python train.py --n_layer=8 --d_model=384 --n_head=6 --n_kv_head=6 --head_dim=64 --d_mlp=1536 --vocab_size=31717 --activation="swiglu" --norm="rmsnorm" --norm_place="out" --norm_eps=1e-05 --positions="rope" --rope_base=10000.0 --rope_fraction=1.0 --qk_norm=true --attn_scale=0.125 --bias="none" --tie_embeddings=false --parallel_block=false --init="normal" --init_std_qkv=0.0344 --init_std_o=0.00861 --init_std_up=0.0344 --init_std_down=0.00861 --optimizer="soap_variant" --lr=0.00374 --beta1=0.95 --beta2=0.95 --weight_decay=0.054 --lr_head=0.00555 --warmup_steps=99 --schedule="wsd" --decay_fraction=0.79 --decay_shape="sqrt" --final_lr_fraction=0.1 --batch_tokens=65536 --seq_len=384 --doc_mask=true --z_loss=1e-05 --train_tokens=281600000 --steps=4297 --dataset="wikipedia_en"
Each number is 200 + 20 x the weight over its row's rms, rounded and kept within 0 to 999. Layers, rows and columns count from 0. The size before them is the row's rms in percent of the matrix's.

# layer 3 MLP up, 1536x384, rms 0.124, rows 1166-1190, columns 96-191
103,166,214,224,176,179,211,224,180,233,200,211,197,189,178,237,203,224,208,188,198,197,240,226,189,203,197,194,204,174,239,210,210,195,175,184,198,179,218,177,193,199,198,178,195,223,204,194,207,221,201,184,184,174,209,193,210,206,211,196,228,217,203,172,194,208,246,186,192,174,181,229,181,211,194,190,185,212,217,199,221,194,198,178,189,215,207,193,193,208,197,202,129,194,199,194,173
098,182,167,209,223,220,217,173,188,190,193,227,238,188,212,194,192,195,201,224,187,198,191,204,177,202,211,173,221,227,183,196,207,209,207,159,193,199,189,225,225,241,214,212,191,183,239,225,186,227,186,202,184,164,211,174,195,183,161,196,220,186,186,187,197,154,207,199,180,203,208,162,226,217,192,192,250,211,194,231,180,175,189,174,194,188,180,204,207,178,174,245,189,180,227,193,224
100,204,183,192,245,163,181,213,219,237,171,222,207,207,174,185,194,237,196,225,215,201,209,191,216,184,195,215,221,201,186,171,208,217,205,204,221,218,235,183,176,190,149,244,187,211,175,193,225,225,182,180,211,190,212,223,183,207,178,189,207,198,179,213,200,255,186,229,180,212,204,191,202,208,183,227,197,204,180,211,198,219,219,223,184,178,213,219,177,222,208,203,203,172,212,223,208
099,200,200,179,190,155,193,206,218,187,240,234,196,213,194,172,186,201,190,203,192,190,198,178,231,178,194,195,180,179,195,198,248,196,169,217,186,194,201,209,216,198,178,189,213,188,224,187,206,189,183,216,202,214,208,180,155,202,216,231,196,164,194,247,199,183,206,196,183,180,197,218,242,181,212,236,205,213,228,221,221,158,219,177,200,221,183,214,183,178,211,171,206,205,175,184,183
109,160,208,184,194,167,165,169,190,147,219,167,206,197,204,176,182,220,177,186,206,171,205,184,225,216,210,217,205,194,188,215,175,194,194,186,174,198,191,194,202,223,209,194,199,184,170,177,197,195,210,165,204,222,168,230,178,193,176,198,210,189,195,195,164,184,215,189,188,197,182,208,216,233,228,161,205,203,186,226,179,178,164,173,229,164,208,204,193,217,191,209,176,155,196,158,215
094,188,177,228,203,194,201,179,224,137,237,220,218,210,191,190,202,231,160,164,211,210,207,177,209,200,215,214,208,197,214,180,167,213,235,212,242,229,193,197,180,228,205,152,189,202,180,203,180,197,209,217,196,193,184,160,221,224,175,239,186,181,219,199,216,180,194,174,176,182,167,208,240,198,201,198,194,172,215,189,192,194,190,229,179,195,208,186,189,184,210,213,217,212,204,187,187
093,227,203,155,198,203,198,152,181,207,192,165,197,209,231,179,198,177,195,205,166,185,216,204,189,224,209,203,190,211,220,178,168,173,196,191,233,201,138,183,220,193,180,210,206,216,188,237,220,174,207,160,194,252,215,210,201,175,183,191,178,219,159,208,209,192,183,210,194,163,205,207,196,187,187,195,200,191,221,215,193,210,256,185,218,208,201,187,151,226,168,200,214,183,215,268,249
087,214,192,178,198,181,214,185,194,205,202,215,186,179,201,218,199,201,219,187,190,161,194,195,204,252,193,221,201,205,199,198,219,178,214,218,184,163,185,179,208,228,226,168,165,224,180,206,223,168,205,142,190,219,239,190,187,204,209,190,175,200,200,171,176,195,205,171,201,193,190,185,218,225,235,222,197,225,203,215,219,232,232,192,206,220,186,167,179,167,209,200,175,197,188,207,208
102,173,205,193,207,212,200,158,242,214,211,189,203,222,198,186,228,173,167,184,209,197,239,206,198,252,240,199,190,201,235,205,204,230,221,186,223,168,178,222,210,229,189,219,170,184,217,176,175,207,182,217,178,192,189,199,196,172,168,231,204,186,202,200,202,215,186,217,167,200,188,225,214,232,241,177,188,194,204,245,193,156,231,199,193,180,179,156,178,181,204,175,170,177,198,208,194
095,168,174,177,215,202,180,217,209,171,204,217,200,215,193,181,213,180,203,227,234,150,185,187,230,230,170,178,221,206,205,210,230,210,193,212,205,171,223,226,190,169,179,206,213,166,197,215,197,201,211,220,188,203,171,184,215,223,174,171,207,211,211,181,179,166,185,155,246,222,182,199,210,215,197,212,196,245,164,203,219,192,220,203,211,213,211,197,206,169,240,220,165,215,201,206,213
099,174,192,211,179,231,190,184,209,156,177,240,191,170,202,186,133,208,190,210,144,190,216,188,207,192,213,175,228,178,206,198,223,185,203,146,217,248,210,204,186,234,235,223,206,207,176,184,196,207,218,182,200,231,206,201,216,221,213,187,189,225,190,218,239,200,213,201,233,179,195,198,229,193,175,184,207,214,201,200,178,204,237,194,199,199,190,175,213,186,176,195,198,216,218,172,181
100,215,245,224,203,225,246,209,175,175,183,200,186,200,198,198,205,199,223,220,232,208,209,202,190,229,196,202,196,214,233,174,254,197,199,209,206,196,215,153,229,189,166,234,232,222,191,178,194,224,201,183,170,186,173,206,173,205,170,204,223,189,233,180,194,217,192,179,194,227,227,209,202,167,169,238,250,190,215,217,198,196,268,222,207,182,194,214,200,215,178,221,205,206,179,206,185
097,195,206,185,177,188,191,233,214,203,223,218,249,218,165,181,171,201,177,183,207,212,210,197,211,188,209,215,208,196,216,187,206,176,191,167,174,229,160,181,190,224,173,161,197,257,166,190,214,223,230,220,218,187,189,173,210,222,170,179,238,203,156,189,227,194,200,219,191,206,216,242,224,198,204,180,215,205,206,208,209,221,192,208,196,213,178,220,209,198,198,216,193,245,198,184,225
093,237,176,198,201,182,183,225,202,238,193,205,186,179,228,198,218,206,216,213,200,222,202,209,212,217,161,184,210,198,235,221,207,217,209,191,183,220,229,170,204,251,187,165,194,173,205,178,187,231,199,205,179,196,214,159,188,198,225,219,218,193,208,194,190,222,200,227,218,191,183,195,164,176,197,230,231,238,194,220,215,202,206,184,180,204,201,245,161,172,170,214,215,191,213,186,196
098,206,214,172,186,232,212,194,223,193,176,177,187,193,216,173,203,215,203,202,186,219,193,184,215,186,231,189,243,187,191,192,164,197,198,201,227,210,173,219,225,184,217,194,210,239,195,201,174,185,219,213,139,144,177,184,216,210,166,217,209,224,235,176,180,210,197,198,195,225,209,213,193,204,200,210,193,209,207,176,191,208,181,198,178,206,212,235,198,242,191,179,213,172,227,181,216
106,191,213,171,189,167,214,209,197,180,171,172,201,186,202,199,174,208,187,214,185,211,193,199,202,210,187,235,225,232,208,218,178,185,197,190,202,189,206,229,201,180,184,209,228,192,189,194,189,193,203,238,196,165,201,200,197,207,210,228,209,217,198,207,146,209,211,228,180,183,188,200,193,209,233,201,207,259,211,196,204,238,229,164,213,176,174,203,229,171,194,186,174,191,190,187,182
092,199,197,243,203,192,173,187,201,217,195,212,232,188,181,261,204,175,174,198,217,205,191,206,229,163,198,154,229,209,202,215,247,211,211,162,229,175,225,190,160,204,185,202,200,220,201,187,172,200,175,207,187,204,198,197,233,197,157,216,174,247,176,230,217,218,149,226,241,195,191,258,211,179,201,157,223,172,214,205,207,214,185,203,198,209,212,184,218,209,212,177,209,194,198,220,202
098,235,221,208,190,177,215,222,186,211,216,208,194,190,167,224,189,182,201,199,155,206,182,191,211,228,201,195,197,168,210,183,240,212,188,186,196,211,166,177,187,207,192,199,163,207,230,213,187,190,224,211,170,232,190,213,212,222,194,238,184,214,173,230,228,225,205,224,182,173,176,205,195,207,193,203,184,192,236,209,189,207,200,154,194,229,218,180,198,178,155,196,218,231,230,202,207
098,194,194,176,214,269,237,230,175,224,221,191,191,205,197,159,161,205,226,201,221,173,191,166,202,195,218,202,165,215,230,206,204,160,164,189,202,210,195,209,178,202,212,147,191,196,190,219,184,188,192,187,219,212,213,164,194,199,181,211,219,194,176,217,162,220,183,215,237,207,206,184,197,205,214,207,205,176,195,233,171,189,190,201,203,232,200,171,219,198,198,217,199,209,193,170,194
092,180,184,170,211,182,168,183,220,199,219,212,223,204,189,187,184,215,207,185,200,220,211,211,198,178,198,189,214,204,222,186,162,238,204,205,179,189,194,184,186,204,217,208,216,194,208,211,218,192,190,225,190,197,190,214,226,235,226,200,174,184,179,234,225,205,206,199,209,194,208,220,217,182,214,202,207,216,227,200,218,232,199,207,181,164,188,193,211,201,209,213,205,201,153,190,232
092,203,207,218,179,182,210,160,235,221,213,250,205,205,170,203,173,217,200,194,185,233,191,204,201,173,197,186,213,169,205,212,224,219,214,197,246,190,180,181,194,228,203,195,205,232,215,210,199,221,201,214,245,183,201,225,199,213,239,201,165,191,238,225,178,182,196,183,192,235,210,172,173,214,193,192,218,218,232,206,191,212,211,201,158,194,193,196,175,197,171,171,230,215,224,264,194
104,161,236,215,203,153,216,203,196,185,184,220,213,252,191,226,193,214,206,178,200,177,207,186,203,202,230,171,210,176,190,191,204,192,208,177,185,196,176,199,208,203,211,189,215,142,250,234,227,210,198,238,210,162,191,187,179,214,171,197,198,241,156,196,198,198,223,196,211,189,214,194,219,201,203,202,216,239,176,173,216,184,202,221,199,222,190,212,220,224,160,197,194,213,199,207,174
096,183,195,196,217,149,168,204,197,170,206,156,238,158,178,233,163,202,189,220,195,181,225,180,238,209,168,230,196,223,210,209,172,169,212,176,166,204,172,168,196,179,181,162,198,244,182,191,194,179,205,238,198,219,213,206,169,184,187,210,192,189,188,190,166,201,201,196,229,197,225,167,222,254,199,193,202,221,194,196,202,174,189,197,190,184,188,182,191,192,166,227,190,194,191,172,186
105,177,181,205,208,189,207,209,182,134,223,175,191,222,221,210,219,223,179,220,168,167,178,174,165,179,172,185,175,173,196,206,210,200,193,179,200,267,197,199,169,216,227,208,201,146,169,188,196,245,199,178,185,196,208,206,199,229,174,232,165,219,221,198,194,200,209,198,207,229,167,204,192,201,177,217,218,192,184,155,198,195,219,193,172,184,202,179,210,204,195,197,170,211,219,258,199
105,209,201,221,190,146,175,221,201,186,259,212,200,186,197,203,221,214,188,202,169,200,187,183,202,198,205,206,199,215,215,190,213,214,253,182,168,214,197,210,223,167,220,199,208,205,204,213,227,223,167,229,179,189,221,180,212,224,190,184,213,167,211,174,228,189,213,183,183,222,186,218,213,202,190,207,191,212,188,204,207,214,215,187,188,197,175,199,199,157,210,184,143,198,231,196,204
# layer 3 MLP down (transposed), 1536x384, rms 0.113, rows 1166-1189, columns 96-191
095,223,216,173,245,200,196,190,209,186,194,216,194,233,211,169,219,223,167,180,221,188,211,192,199,224,215,207,216,204,206,216,194,191,238,201,193,226,207,199,195,185,199,213,200,182,195,236,181,172,200,204,199,217,206,187,187,217,212,184,183,182,201,223,202,210,192,220,204,184,210,173,186,228,177,203,186,186,162,224,211,204,189,184,206,214,204,227,223,189,201,155,177,213,219,230,205
099,201,200,213,198,192,166,214,198,196,202,152,177,220,195,215,206,206,189,202,197,214,194,150,215,200,219,229,195,200,206,201,220,197,185,227,226,193,187,196,212,192,177,157,210,231,204,186,199,196,202,215,192,231,220,224,233,218,232,205,199,232,221,237,202,219,181,227,203,175,213,175,198,221,172,190,208,208,208,162,210,213,195,251,171,200,184,219,228,223,161,180,176,234,161,245,196
097,212,230,202,165,219,203,201,163,171,196,213,187,189,217,229,205,205,185,204,186,232,202,189,210,192,207,195,184,183,208,220,178,206,207,224,202,214,204,214,211,223,205,167,173,207,187,213,190,195,219,212,159,194,151,202,220,180,246,224,182,225,233,163,179,176,179,207,197,192,205,203,215,187,203,183,195,185,196,175,229,170,193,175,178,204,179,172,225,198,224,168,247,217,183,143,173
103,200,209,209,200,219,173,206,207,180,215,214,203,219,195,208,219,218,197,173,195,186,215,207,182,224,212,192,215,199,215,208,210,174,201,162,183,188,220,196,189,181,216,193,209,207,209,185,214,189,191,238,230,220,203,204,213,188,194,187,224,172,186,154,177,203,210,214,216,223,209,143,221,177,204,197,220,175,195,207,220,194,173,211,216,191,200,202,212,202,239,160,198,189,186,225,205
112,197,238,233,213,229,227,200,206,145,187,189,220,194,210,231,177,190,200,226,208,237,193,199,181,191,175,195,157,181,232,193,248,226,176,231,211,218,190,199,202,207,187,213,207,222,179,210,217,201,197,220,220,243,188,185,202,211,221,165,197,217,202,181,211,196,189,160,203,204,175,205,216,186,187,213,178,173,228,208,224,190,212,218,187,226,172,212,191,209,228,189,222,208,192,216,180
096,214,211,194,189,200,184,218,188,206,199,211,181,203,168,196,179,199,238,220,146,209,174,206,186,227,197,191,207,180,198,222,226,182,164,215,190,189,192,212,238,171,185,219,186,213,210,201,203,190,208,197,198,180,223,218,225,174,190,176,185,205,211,187,230,209,225,219,215,240,233,212,165,184,194,186,242,210,221,198,214,155,191,185,188,199,201,226,225,195,199,170,188,173,213,214,234
098,180,185,239,184,169,170,204,201,210,217,208,197,189,185,218,206,206,208,245,246,207,233,205,217,203,234,205,233,189,230,182,182,216,220,210,204,188,207,222,216,202,189,181,192,207,183,184,206,204,172,150,198,164,212,200,198,190,213,208,216,200,195,217,204,240,183,213,199,194,224,205,218,208,163,200,183,218,193,179,216,159,162,229,158,167,221,221,230,181,219,210,173,203,207,165,189
089,162,222,207,219,213,182,214,213,201,180,191,216,228,195,194,204,204,182,213,193,253,210,209,210,175,210,182,197,194,184,184,169,215,188,189,222,215,237,235,188,190,180,199,237,164,205,182,187,225,195,246,190,189,171,218,226,172,216,204,240,212,191,211,213,204,168,211,189,213,201,218,179,187,170,202,206,202,213,178,206,196,183,218,192,204,216,199,201,221,187,197,232,206,211,219,199
107,201,196,149,177,204,223,208,175,183,174,205,211,211,201,173,158,180,214,204,210,196,215,185,177,204,189,207,221,200,206,202,234,195,200,202,198,210,183,166,197,216,232,217,200,212,207,213,188,196,244,200,182,179,150,214,167,198,186,183,193,189,150,191,206,164,195,225,223,219,181,153,235,223,189,185,219,214,175,203,184,214,174,190,171,173,192,228,181,214,163,183,221,183,175,202,214
106,172,204,194,213,186,195,199,167,238,196,199,226,190,201,191,218,187,216,188,185,251,196,219,174,171,205,180,178,156,195,218,199,225,187,192,201,196,160,178,200,216,231,196,192,225,216,178,193,182,192,224,212,189,207,224,215,180,230,189,194,197,205,224,211,207,182,177,183,180,216,197,156,176,219,180,224,145,196,146,211,190,207,202,201,186,191,204,194,198,191,215,191,210,182,197,170
100,223,191,228,205,186,209,187,183,216,170,175,235,191,206,215,244,218,174,192,240,207,221,222,204,173,178,206,203,190,187,183,185,189,217,198,223,155,217,218,210,180,194,168,201,202,215,199,200,198,188,202,204,185,179,227,171,187,212,235,229,209,173,218,187,200,183,184,163,216,195,201,165,221,188,196,208,193,181,219,209,188,197,239,201,208,189,217,218,205,227,180,181,192,193,233,188
115,175,168,192,197,188,174,180,252,237,209,207,208,204,197,216,195,210,203,186,176,197,164,186,214,179,201,218,200,178,196,229,170,193,209,209,174,233,213,233,181,190,207,164,166,170,215,221,215,194,180,224,249,221,233,213,223,179,222,217,175,191,192,243,211,199,186,199,203,185,167,197,196,225,217,176,170,206,187,200,201,197,161,183,190,224,186,201,218,192,211,190,197,190,195,197,247
089,189,189,211,240,222,239,183,208,247,192,185,144,197,208,197,202,183,222,197,189,193,212,203,183,190,187,227,216,212,162,209,248,192,207,223,197,177,229,221,192,196,213,196,197,185,234,211,213,247,187,192,194,204,200,211,200,196,204,206,181,206,234,210,179,221,187,198,209,178,183,195,160,200,208,234,189,208,183,207,165,170,168,181,186,213,217,216,201,209,185,210,231,187,216,218,171
092,164,197,183,192,229,221,198,202,142,203,204,206,194,171,210,199,194,168,179,209,183,161,185,182,197,197,196,166,192,198,172,199,186,181,228,223,214,170,201,191,160,223,245,179,204,174,239,210,199,214,184,220,191,173,221,221,205,186,182,186,194,221,199,218,201,195,195,190,199,211,184,210,175,185,199,171,159,190,158,205,202,186,216,193,205,192,186,246,178,228,178,202,193,172,205,203
094,158,165,231,209,192,196,212,223,191,191,220,207,219,236,222,163,190,160,196,207,227,211,208,190,208,180,206,189,221,253,213,191,196,218,192,185,187,203,202,179,214,184,205,207,171,191,176,228,213,164,171,217,177,238,219,208,189,224,181,211,168,189,209,197,206,205,224,189,190,209,198,212,187,206,194,202,191,211,188,253,191,249,216,234,208,230,188,221,177,230,182,212,200,171,214,178
107,192,220,181,205,226,162,208,204,206,220,203,165,187,171,196,221,200,205,220,207,198,209,171,150,163,185,212,177,181,152,199,223,186,200,207,213,200,185,186,207,210,221,172,217,193,199,223,192,198,195,172,199,233,187,198,203,190,172,166,198,166,203,187,219,216,169,164,191,205,204,198,231,199,180,195,176,178,211,170,184,218,212,204,173,191,180,192,209,212,210,226,202,208,210,209,202
102,209,209,186,190,184,232,200,152,193,222,179,195,210,206,145,191,222,205,202,205,170,241,172,180,224,159,215,181,192,180,167,181,183,189,223,195,208,154,223,243,205,177,188,211,191,193,177,185,216,216,187,225,171,241,188,185,216,237,191,179,160,209,164,178,186,219,219,172,211,206,167,213,227,232,212,177,201,195,191,192,207,214,181,181,192,206,213,207,204,215,235,179,214,184,189,177
100,225,196,197,202,217,190,208,207,183,177,202,191,197,212,193,240,194,211,217,224,195,213,198,154,191,171,208,248,204,227,244,191,169,227,159,202,179,214,223,233,206,231,169,224,167,203,215,215,204,171,186,204,202,193,208,174,183,214,161,214,207,181,178,167,201,204,179,195,215,207,197,182,197,228,210,210,208,171,203,214,169,209,243,180,185,165,203,206,207,185,220,183,141,230,180,217
099,195,207,251,201,131,188,186,208,172,199,208,223,186,181,206,207,173,204,214,191,231,185,228,203,203,194,204,249,208,178,159,221,233,198,223,193,193,234,178,202,210,203,219,215,202,216,179,213,211,216,205,220,206,209,183,205,193,194,224,213,183,206,174,187,210,216,185,206,215,212,178,187,161,170,184,183,198,181,175,196,212,217,192,215,211,212,210,169,201,184,177,216,222,222,228,208
091,218,217,221,194,231,236,204,203,186,212,178,174,184,208,230,207,194,207,232,189,228,220,177,227,192,193,190,209,197,184,186,232,178,179,214,240,198,221,196,233,213,194,206,178,209,190,204,198,178,216,176,183,177,214,221,202,166,202,186,205,194,205,169,196,191,194,185,188,210,193,203,178,214,181,205,189,210,200,200,205,190,205,194,214,211,163,189,206,222,186,167,199,205,239,246,170
097,213,175,217,199,222,196,242,199,196,193,166,198,214,219,205,236,234,212,220,211,210,200,208,191,199,169,206,168,210,189,218,209,161,180,174,158,236,239,222,187,212,206,235,202,166,203,206,195,189,165,178,181,223,233,184,221,168,214,185,191,191,222,222,205,224,171,181,199,165,210,202,182,172,223,193,215,214,191,162,199,200,199,204,237,189,198,202,231,234,215,180,184,205,196,186,234
103,205,182,217,193,203,182,199,188,217,209,215,203,174,185,209,192,181,180,177,191,183,162,215,200,239,181,233,184,228,247,190,209,183,158,193,235,207,228,209,199,205,189,190,205,188,183,222,194,200,207,225,191,197,224,212,194,197,213,191,201,184,199,215,194,215,207,214,188,182,216,219,217,197,205,173,190,230,186,187,193,221,205,179,231,173,204,226,207,209,218,217,204,230,228,192,214
093,161,191,197,213,221,251,193,199,205,206,181,185,233,224,183,228,193,191,205,182,227,225,217,210,238,202,209,224,190,204,210,214,207,167,236,200,223,226,229,204,208,206,210,176,192,197,197,191,206,160,193,203,206,162,199,210,219,214,220,213,215,247,188,210,198,203,186,174,159,196,213,195,137,184,212,185,229,182,185,223,206,210,195,226,222,205,241,202,220,244,207,248,189,176,205,178
101,187,222,205,184,214,235,195,201,183,183,192,239,189,196,190,213,221,220,198,172,229,215,212,181,204,216,197,197,203,212,210,201,199,187,229,172,204,182,199,215,198,173,221,187,205,230,160,178,176,183,201,167,215,196,244,182,185,201,184,186,185,207,181,211,204,196,191,198,156,226,217,234,196,245,220,198,202,235,202,206,185,181,188,171,204,214,192,204,190,181,219,186,194,222,180,183
# layer 3 MLP gate, 1536x384, rms 0.117, rows 1167-1190, columns 96-191
107,184,211,168,207,229,222,194,163,188,211,187,202,194,218,229,177,173,190,202,206,193,199,226,231,192,225,228,217,223,208,207,225,220,159,179,212,190,193,208,212,215,210,201,208,181,173,211,247,222,194,192,191,205,197,201,190,209,184,199,201,200,228,193,176,174,223,195,190,182,189,213,209,187,207,219,193,160,197,199,198,181,203,201,205,153,162,200,243,205,202,198,177,186,206,208,212
101,233,204,187,169,212,223,217,186,195,186,180,227,194,200,209,176,206,214,197,207,207,167,229,189,213,202,203,195,177,182,180,229,198,229,205,186,210,193,230,190,151,213,184,209,192,158,203,222,206,217,219,187,229,200,222,207,187,198,190,229,209,186,215,196,204,197,204,229,183,193,198,210,202,218,175,223,160,217,212,194,153,204,178,192,205,251,193,176,223,217,194,197,211,172,188,194
108,210,186,178,201,191,208,179,170,185,193,209,192,179,221,162,193,191,196,232,195,204,208,204,178,220,184,184,157,212,204,195,183,206,185,202,193,213,194,170,233,206,215,208,205,194,212,218,186,187,230,201,229,157,182,199,179,226,193,173,221,238,190,193,193,210,191,203,194,194,187,189,185,195,218,218,160,201,177,224,209,188,206,186,185,200,210,232,183,216,196,224,190,223,173,190,210
110,185,189,181,205,188,170,185,199,164,220,170,196,217,208,190,207,219,185,202,190,145,213,190,200,211,225,198,216,241,206,204,159,166,207,180,193,199,205,201,202,220,182,176,200,206,180,194,203,212,186,183,212,226,194,211,187,196,202,218,191,203,175,196,188,187,218,222,183,184,209,183,196,231,214,153,177,207,188,196,178,212,195,180,223,150,205,192,201,193,181,212,154,155,174,210,162
098,221,217,177,207,193,206,212,194,199,160,202,227,191,184,207,219,184,189,202,216,183,163,194,201,204,207,183,181,170,173,201,214,180,200,215,223,215,245,197,152,199,219,202,202,180,179,188,203,230,166,207,185,182,218,207,214,184,248,215,164,216,242,219,163,204,186,184,195,198,200,210,188,191,214,206,201,211,197,193,215,221,202,199,197,188,221,243,194,236,197,183,180,203,203,169,159
099,233,192,201,181,176,218,201,177,227,197,183,196,193,169,209,209,221,212,196,190,164,224,235,236,243,226,197,194,177,187,187,219,198,230,192,217,176,166,219,201,215,145,205,226,206,230,235,214,191,200,184,203,204,181,201,211,191,176,221,188,214,193,191,186,208,180,183,185,182,178,212,176,209,190,201,212,204,226,197,186,181,220,217,208,233,190,203,168,219,144,218,178,178,191,217,210
086,199,187,205,190,252,192,225,177,211,203,201,185,209,215,229,208,209,199,195,190,190,193,228,176,181,186,197,212,190,237,226,203,195,171,200,230,227,170,225,205,181,214,193,211,218,200,216,190,216,210,172,191,212,207,182,189,222,183,208,176,177,182,204,200,195,205,220,192,223,207,198,187,203,231,226,218,154,187,212,209,157,191,203,193,176,197,209,228,219,192,174,227,204,219,166,203
103,214,187,185,197,186,190,222,153,217,177,184,200,153,223,176,182,228,221,204,167,198,192,199,178,231,213,216,209,224,204,206,241,175,231,221,223,200,200,171,194,194,208,162,221,207,206,183,168,176,216,171,234,193,208,215,230,214,231,175,215,217,176,249,177,169,191,198,196,185,229,182,203,215,187,210,191,210,224,191,202,239,167,211,194,208,182,240,191,173,182,210,213,175,180,235,214
106,207,188,222,203,190,198,196,212,224,186,185,237,169,200,160,179,208,205,215,218,235,199,183,220,217,217,216,216,196,208,198,198,219,204,213,192,229,203,205,225,224,198,196,188,197,162,166,180,239,206,214,197,165,198,163,249,196,196,182,209,237,232,232,181,189,183,202,170,204,231,193,153,199,209,192,213,172,189,197,179,169,225,195,216,185,184,203,222,227,189,192,144,184,191,248,212
096,234,232,198,208,193,203,209,229,191,201,187,184,169,193,209,223,203,193,206,168,214,235,224,198,182,207,169,233,165,202,180,207,212,195,207,225,175,181,225,211,210,203,194,226,203,213,217,218,207,198,183,186,221,189,252,195,207,194,181,210,202,223,209,175,213,197,178,235,214,186,166,175,251,201,193,184,196,204,230,189,178,189,220,209,212,147,168,194,186,160,220,191,209,191,214,211
103,211,190,201,161,177,193,215,213,164,223,222,222,195,193,151,211,208,194,204,196,182,173,203,192,195,221,193,195,190,173,195,161,208,222,181,169,157,191,213,185,205,189,187,178,217,187,181,191,245,205,198,207,199,197,188,231,187,166,184,215,185,156,176,233,189,192,212,202,241,159,210,199,201,203,147,177,157,215,197,183,206,209,189,172,184,159,222,167,199,192,190,206,204,207,208,209
096,232,222,217,202,180,224,174,230,213,210,201,192,188,244,221,220,230,197,168,191,218,195,183,196,193,185,189,184,207,181,206,233,197,184,215,174,205,224,173,207,218,190,228,188,182,206,196,190,228,201,171,190,222,202,154,195,176,194,205,217,203,204,206,174,222,219,227,213,208,206,174,193,218,210,243,197,160,195,200,189,214,214,200,200,208,198,200,187,223,213,207,190,197,213,210,165
096,234,179,215,203,226,204,208,230,180,194,215,181,203,221,231,183,232,209,148,189,222,236,220,207,208,199,184,172,182,225,211,181,170,184,187,235,198,156,192,209,225,171,192,175,197,245,177,187,220,203,197,202,215,186,201,210,201,243,208,204,194,209,176,185,241,185,221,186,263,192,220,189,215,179,243,226,208,199,179,193,214,166,229,200,237,205,212,228,182,147,219,208,184,210,206,224
097,187,234,195,199,197,238,219,198,200,206,194,182,234,179,212,225,220,212,172,246,210,171,237,185,201,206,195,210,216,207,227,221,180,205,197,157,214,215,178,179,194,213,206,166,208,189,218,166,168,212,254,244,193,192,201,229,205,148,219,209,217,201,217,201,196,206,193,231,195,217,181,204,224,225,208,209,206,194,194,183,225,195,198,180,183,206,212,221,184,173,199,194,226,225,191,218
103,181,196,208,229,160,184,214,197,207,203,203,198,164,195,206,211,174,216,172,229,156,216,190,166,201,192,179,212,156,222,208,224,211,166,190,174,188,186,224,201,200,230,198,171,169,221,183,188,200,189,183,199,180,219,173,191,206,221,226,172,190,236,204,209,139,220,202,212,196,195,203,206,196,185,191,233,236,196,211,187,151,198,201,204,219,210,185,212,221,231,229,168,172,201,165,200
093,217,155,215,195,184,206,188,202,196,209,235,209,157,219,176,190,220,192,212,183,219,220,187,252,234,205,221,168,191,208,176,231,180,208,223,180,178,173,187,201,224,199,226,198,190,201,196,206,206,217,178,215,203,205,206,180,173,185,175,180,207,188,205,216,169,231,197,190,189,202,192,180,224,201,225,201,206,201,182,202,234,239,189,231,194,225,202,214,206,173,211,189,202,210,215,219
099,201,201,177,224,221,204,162,213,214,199,180,214,173,213,194,188,210,189,229,205,177,204,198,193,194,215,192,187,204,201,202,190,179,207,181,207,176,214,194,198,210,172,187,194,196,172,188,217,238,177,187,221,161,250,215,208,188,183,197,175,225,195,186,187,163,189,199,179,196,192,164,193,187,220,220,201,209,172,166,202,188,193,211,206,156,201,199,195,222,178,205,198,166,208,177,208
098,194,214,188,200,170,160,197,188,207,196,222,194,212,198,189,203,213,194,203,172,221,204,186,226,214,207,179,169,188,187,177,208,185,196,170,182,180,173,224,223,178,184,213,197,143,192,203,173,210,189,178,217,211,188,182,196,205,211,209,236,209,240,192,221,166,216,189,199,200,174,227,211,222,218,194,181,205,233,237,209,207,183,202,199,167,200,190,178,249,199,195,195,161,184,191,220
092,188,209,186,181,186,194,188,177,159,183,186,204,222,214,226,219,186,184,166,231,195,173,179,228,206,185,202,212,198,198,226,168,236,189,183,199,233,215,201,214,194,212,217,209,230,204,215,201,195,187,211,169,214,189,205,193,226,179,195,198,187,210,233,219,198,220,202,210,232,181,200,232,183,205,210,184,158,154,258,161,194,182,210,203,208,242,222,208,185,216,196,242,197,220,147,191
095,216,225,202,180,199,215,169,187,192,225,203,229,187,173,189,184,215,218,218,172,213,217,199,199,162,166,180,182,198,175,205,220,188,196,203,211,188,201,187,199,245,192,174,181,218,199,163,194,206,202,189,176,207,185,190,228,192,207,191,200,192,184,171,206,203,168,171,191,216,201,207,203,212,191,210,237,183,197,245,197,206,189,241,232,176,207,226,203,177,179,188,178,179,238,191,223
103,193,242,197,253,192,198,204,229,218,198,188,179,207,167,232,213,188,212,202,193,181,208,191,204,205,192,176,199,193,173,210,203,217,187,162,162,202,190,229,208,246,183,172,204,190,168,175,173,216,221,192,200,219,184,187,222,204,221,195,204,212,223,203,196,181,169,208,215,197,188,210,207,208,195,170,176,213,219,203,207,194,167,161,167,210,230,183,191,238,216,175,193,212,177,218,250
100,222,209,199,177,157,185,204,213,235,215,212,190,194,171,192,193,196,207,206,206,207,203,186,200,224,202,207,196,170,200,206,188,174,198,212,223,173,205,205,199,212,182,216,229,197,198,206,207,202,227,196,195,205,186,203,214,192,171,217,199,166,152,209,195,173,187,220,222,258,208,203,222,245,217,228,220,200,228,183,205,236,206,177,191,176,215,176,228,169,197,208,156,206,226,181,216
099,199,134,190,223,189,207,189,178,213,187,175,215,195,197,203,204,194,169,186,166,199,195,210,227,194,185,185,179,178,179,209,235,218,201,212,204,194,201,220,160,202,189,231,216,181,185,206,232,206,188,195,225,199,226,230,199,210,199,189,199,199,215,202,215,198,202,192,193,201,176,202,218,175,240,196,192,212,183,161,195,189,176,209,189,210,195,209,194,190,199,200,191,199,223,211,196
105,140,191,175,208,205,206,199,196,140,174,239,205,209,236,190,178,217,206,198,210,204,222,211,173,179,191,220,206,216,172,210,180,225,182,183,195,198,206,217,206,201,214,194,218,208,185,175,180,198,202,182,191,184,192,178,251,191,196,223,193,168,202,183,205,192,231,200,190,165,200,199,213,232,225,174,170,192,231,194,197,194,205,181,214,185,189,162,214,219,188,198,198,220,228,219,219